python train.py --num_hidden_layers=12 --hidden_size=160 --num_attention_heads=2 --num_key_value_heads=2 --head_dim=32 --intermediate_size=640 --vocab_size=8192 --hidden_act="tanh_gelu" --norm="layernorm" --norm_place="pre" --norm_eps=1e-06 --positions="learned" --qk_norm=false --attn_scale=0.177 --bias="all" --tie_word_embeddings=true --parallel_block=false --init="normal" --init_std_qkv=0.0239 --init_std_o=0.00489 --init_std_up=0.0239 --init_std_down=0.00489 --optimizer="adamw" --learning_rate=0.00189 --beta1=0.95 --beta2=0.95 --weight_decay=0.05 --lr_head=0.00668 --max_grad_norm=1.0 --warmup_steps=244 --schedule="wsd" --decay_fraction=0.537 --decay_shape="linear" --final_lr_fraction=0.0 --batch_tokens=16384 --max_seq_len=256 --doc_mask=true --train_tokens=88560000 --max_steps=5406 --dataset="wikipedia_en"
Each number is 50 + 15 x the weight over the matrix's rms, rounded and kept within 0 to 99. Layers, rows and columns count from 0.

# layer 6 MLP down, 160x640, rms 0.076, rows 126-159, columns 80-159
73 57 93 39 38 24 53 39 46 40 29 47 50 51 49 56 49 85 37 45 44 58 37 72 61 53 43 56 46 48 68 61 58 57 27 37 67 45 52 47 40 46 37 71 16 44 36 38 43 46 55 16 21 34 31 26 56 36 55 55 26 50 59 47 61 56 87 39 42 53 60 37 49 67 41 20 54 61 19 65
68 50 39 29 53 63 55 81 65 41 15 38 56 56 30 68 40 40 59 53 72 50 64 61 35 45 64 66 55 47 14 29 51 77 64 71 41 76 53 77 46 56 38 56 63 50 38 77 13 46 86 24 81 44 52 32 56 67 51 14 77 43 61 19 33 37 57 69 38 54 67 73 40 59 49 69 67 44 49 52
67 29 54 84 49 58 47 55 41 38 80 58 34 30 57 48 36 35 42 82 77 64 52 50 79 61 26 54 63 57 50 45 70 25 45 59 43 40 65 58 62 70 64 42 36 51 61 51 32 68 15 71 62 45 54 50 33 67 68 38 30 53 57 38 70 61 40 54 46 51 41 52 61 50 58 48 54 51 34 67
23 76 29 37 50 61 45 55 58 42 84 37 47 74 42 39 41 41 39 49 39 42 65 55 35 50 53 42 42 46 20 54 60 29 57 24 51 38 52 54 17 65 55 52 70 49 33 51 76 49 50 52 40 70 35 74 45 39 52 27 64 49 38 16 35 47 52 64 39 43 74 27 28 69 52 51 97 13 70 66
76 54 67 48 55 49 59 45 50 45 51 39 53 42 61 47 34 53 59 57 43 63 44 46 57 48 40 49 49 41 60 27 45 78 63 70 64 42 45 17 61 54 31 50 71 68 72 48 52 47 27 58 69 42 64 54 68 66 59 37 34 56 68 26 52 60 37 62 53 54 46 58 53 50 62 65 50 47 66 75
27 36 69 24 55 64 29 30 43 51 79 48 42 43 58 45 45 44 60 29 63 32 64 62 56 47 34 59 44 39 53 63 61 39 26 51 41 60 43 59 52 42 47 27 51 57 41 56 68 45 66 64 51 38 29 34 65 34 82 50 51 56 69 45 49 52 37 54 39 43 46 32 47 72 25 50 36 45 55 18
53 81 47 31 59 64 35 44 51 66 46 45 58 38 48 54 60 69 64 69 64 53 39 55 51 43 41 48 51 41 58 20 48 43 48 40 38 49 55 64 60 54 14 68 03 55 53 54 47 47 70 76 45 58 48 38 56 57 54 59 19 56 41 41 57 66 60 50 44 58 60 59 44 73 38 53 53 46 56 53
60 32 36 61 66 54 45 51 72 36 48 58 59 57 56 48 68 40 45 47 21 54 66 40 67 62 16 46 61 64 42 38 55 60 76 53 50 36 56 38 37 54 27 36 36 56 42 69 39 63 18 70 71 48 40 56 41 55 32 54 65 61 58 39 62 26 51 59 52 36 62 26 37 51 55 54 66 51 63 49
18 51 60 56 42 21 58 64 63 64 43 83 68 56 69 44 52 17 29 11 48 62 50 50 22 66 49 49 50 53 86 59 58 55 33 53 41 71 69 33 52 47 60 78 59 47 31 40 52 50 38 28 19 58 29 72 55 45 61 44 17 50 44 60 53 35 30 51 87 42 51 38 39 45 36 66 43 57 46 55
24 53 43 54 36 66 44 55 24 37 00 42 65 38 28 43 42 84 41 99 59 44 53 52 32 17 36 46 35 45 62 70 47 07 40 45 35 50 53 55 53 30 46 63 54 37 45 40 43 37 26 63 70 47 59 41 37 39 42 69 40 42 36 94 43 48 42 34 44 48 45 25 53 49 43 62 54 61 37 62
84 39 81 64 33 45 33 56 55 29 52 46 60 69 35 20 36 62 45 42 46 60 57 44 49 53 53 45 66 48 61 62 72 34 57 56 37 41 54 59 60 49 46 17 63 37 60 48 71 48 58 68 66 72 51 47 75 67 54 40 27 55 43 71 40 58 28 63 72 58 40 23 62 61 50 38 41 34 54 32
42 15 73 34 22 52 58 44 13 30 80 59 44 26 31 60 65 16 56 70 21 44 46 46 44 52 42 42 26 58 34 57 66 43 61 51 44 46 18 40 50 40 27 33 35 48 77 53 27 16 08 52 33 77 33 58 47 58 91 65 46 75 40 54 39 48 44 43 38 47 45 53 76 31 38 51 10 52 55 19
14 70 64 99 80 35 67 22 83 59 99 77 39 50 66 62 42 45 54 58 36 64 64 39 29 99 52 47 44 74 96 73 57 89 70 55 87 46 17 00 61 75 43 77 00 47 85 43 92 61 23 79 44 40 25 61 62 00 62 36 78 78 61 78 69 18 55 53 79 51 28 76 57 69 55 62 99 58 47 48
16 37 33 60 41 50 57 56 28 27 61 59 33 62 42 56 49 75 60 45 42 60 54 10 47 60 56 55 44 31 56 48 44 47 24 59 44 56 15 47 43 67 68 85 46 43 76 42 79 35 63 41 27 40 38 42 34 49 32 48 62 43 57 22 32 10 77 58 25 53 39 33 32 38 45 64 56 49 45 23
85 46 33 42 65 47 49 59 68 58 99 80 41 43 35 32 79 49 55 44 57 51 43 32 53 76 56 48 38 33 68 61 37 40 48 55 62 76 17 54 53 62 46 55 57 50 75 45 53 45 76 32 63 43 32 68 63 49 67 56 39 82 79 55 43 89 39 54 30 55 45 82 72 49 66 62 45 76 56 51
68 69 48 78 37 52 31 53 58 71 52 30 34 77 56 53 15 60 45 57 56 62 57 22 39 42 43 48 56 52 59 92 48 43 58 65 29 69 83 40 33 51 45 50 48 48 54 46 53 44 55 63 62 49 54 52 50 40 50 40 69 54 41 52 65 41 65 61 47 46 56 55 43 70 59 54 74 35 51 48
55 62 25 42 48 18 54 36 35 38 62 57 30 62 27 68 51 38 34 55 49 46 45 39 67 68 50 48 42 51 71 49 59 61 72 63 62 50 43 41 40 39 70 58 47 60 55 59 51 49 75 65 46 40 58 41 66 22 58 65 67 44 78 53 51 54 69 46 31 42 55 11 42 59 45 33 41 44 39 35
66 57 20 52 57 39 40 48 44 40 73 50 89 32 57 49 75 38 41 53 44 47 55 57 25 51 42 46 45 53 46 36 57 34 51 51 51 21 50 61 46 49 73 48 71 50 52 42 54 47 53 29 74 56 57 65 50 42 67 58 61 44 57 73 56 53 55 42 54 51 42 59 57 34 36 27 54 47 49 56
51 53 56 36 50 50 31 60 57 51 37 48 41 33 47 52 58 36 38 52 51 47 33 49 41 25 62 46 37 31 33 17 54 68 47 33 15 70 63 53 33 32 31 56 52 53 52 46 57 28 70 55 54 54 47 64 43 49 54 72 66 50 44 43 31 46 41 43 39 28 54 60 60 39 44 63 33 61 55 48
47 30 49 81 51 48 43 42 51 21 65 50 53 56 64 72 53 52 50 56 53 47 44 54 50 57 47 40 41 55 49 59 40 51 76 57 39 73 65 53 52 41 70 41 66 44 37 31 29 71 76 31 72 27 60 56 50 29 55 55 93 32 97 67 60 55 50 56 63 60 58 76 71 29 63 49 19 42 51 57
47 42 63 73 46 51 41 43 44 45 24 39 46 48 51 37 58 73 59 37 57 56 56 48 77 54 51 56 44 42 41 74 56 72 31 31 46 40 34 58 45 46 64 42 57 46 42 61 41 53 38 36 66 32 54 25 41 69 61 79 68 38 59 60 66 54 55 53 71 39 40 43 45 42 49 49 39 55 52 48
41 78 66 42 55 65 52 49 52 69 28 71 38 56 53 49 41 35 50 52 41 71 35 60 59 42 71 55 62 59 46 63 54 86 64 66 63 82 34 40 34 49 33 38 99 55 56 63 69 61 87 56 68 76 48 46 65 41 38 55 38 74 57 58 55 58 65 64 32 64 51 89 53 53 60 29 63 37 59 48
37 52 78 56 65 51 25 61 70 56 35 39 72 62 63 68 37 50 45 59 55 38 47 55 46 43 58 49 45 36 50 53 50 45 78 39 10 63 70 45 53 48 55 51 47 39 53 41 53 35 44 60 37 39 52 52 45 44 60 68 41 55 31 39 36 59 62 54 19 32 69 24 34 62 22 60 42 45 52 49
43 40 36 69 54 60 58 44 47 45 51 68 29 58 46 51 25 48 66 58 99 68 33 38 64 63 50 43 32 43 57 21 54 71 41 45 56 32 49 48 82 54 53 35 47 48 55 54 62 71 66 51 33 47 39 69 41 58 58 23 63 29 77 58 55 80 41 47 52 56 38 64 31 27 43 44 63 48 32 54
31 57 04 51 25 29 42 75 75 42 61 52 30 31 31 72 45 41 44 28 36 44 48 48 53 63 55 41 56 60 47 71 53 17 62 46 63 34 58 31 43 55 44 84 60 36 60 53 40 37 43 57 40 52 34 58 79 51 24 61 54 54 57 41 52 37 47 46 70 49 60 58 60 65 48 43 60 36 50 51
60 60 76 33 44 87 63 50 42 54 45 44 29 34 25 61 43 49 65 59 70 64 45 28 54 52 63 47 39 57 62 55 12 38 32 34 63 47 37 50 64 42 50 73 57 45 37 61 46 43 38 65 66 44 36 45 38 55 45 84 49 29 33 31 52 48 66 37 51 47 59 76 61 42 39 79 69 54 50 73
60 44 51 58 45 09 65 32 76 35 35 43 31 45 43 39 85 50 75 22 44 42 62 50 21 53 49 53 43 58 85 39 45 66 60 31 57 44 57 44 31 55 98 56 49 43 53 64 58 67 43 19 60 37 64 34 33 51 37 50 21 23 36 25 19 69 42 56 51 45 55 62 23 47 70 51 32 30 61 50
57 35 60 70 39 76 56 20 47 58 88 55 33 55 57 46 23 52 61 75 64 45 70 29 62 49 65 57 46 67 30 73 50 60 70 44 65 38 51 48 56 77 99 73 68 68 69 72 75 50 30 58 15 46 32 43 73 70 39 44 88 37 44 40 61 08 50 64 30 55 65 73 36 56 61 64 80 20 72 57
42 51 52 57 47 34 36 68 58 46 05 59 61 57 06 38 53 58 46 56 62 60 31 90 49 32 36 54 57 47 51 44 61 54 59 52 41 45 58 48 60 42 38 19 48 54 45 42 50 48 40 73 42 52 50 79 35 50 63 30 64 42 58 64 43 32 40 45 58 50 45 64 75 66 46 54 64 68 37 17
00 47 61 65 33 59 30 60 60 40 37 57 29 46 62 76 34 37 28 41 57 51 41 22 40 26 51 38 60 47 68 31 48 04 36 35 31 50 58 27 42 60 41 66 48 34 57 52 32 52 49 51 08 50 55 24 48 30 60 42 53 59 41 61 45 40 68 58 67 40 43 72 41 49 52 75 71 52 66 60
74 28 35 52 52 35 55 39 67 70 85 67 60 30 58 64 20 52 54 43 65 44 51 34 40 61 38 56 59 72 40 63 39 54 66 51 72 52 65 68 36 46 43 35 74 66 37 57 52 37 47 40 39 61 32 74 49 12 60 59 79 46 76 53 54 56 60 48 56 56 57 50 64 55 63 78 17 74 41 60
31 31 71 65 71 43 55 57 62 29 54 56 40 47 51 60 45 71 44 61 62 28 56 59 42 30 54 60 52 35 34 26 77 39 78 57 67 30 56 42 41 54 42 53 25 55 51 52 55 40 57 34 30 32 47 56 64 53 25 65 70 49 65 46 63 71 39 50 40 64 32 81 41 59 48 26 34 41 54 70
65 54 51 45 60 22 57 53 38 57 45 58 09 23 33 42 49 40 66 30 77 34 72 40 37 84 36 51 42 58 73 39 53 44 17 53 40 41 72 57 73 64 41 11 29 42 64 25 14 51 61 42 38 50 72 67 45 04 49 25 76 30 48 19 37 54 62 33 88 39 38 37 52 50 61 47 40 82 46 53
47 94 46 46 40 44 58 69 38 61 39 41 57 55 70 58 69 71 51 41 39 78 44 62 55 35 46 54 62 42 42 59 56 40 33 57 60 60 48 51 13 56 30 65 36 42 45 50 42 62 76 32 60 62 57 46 52 59 68 58 11 67 55 38 59 49 40 43 71 46 41 66 85 71 65 51 99 25 66 40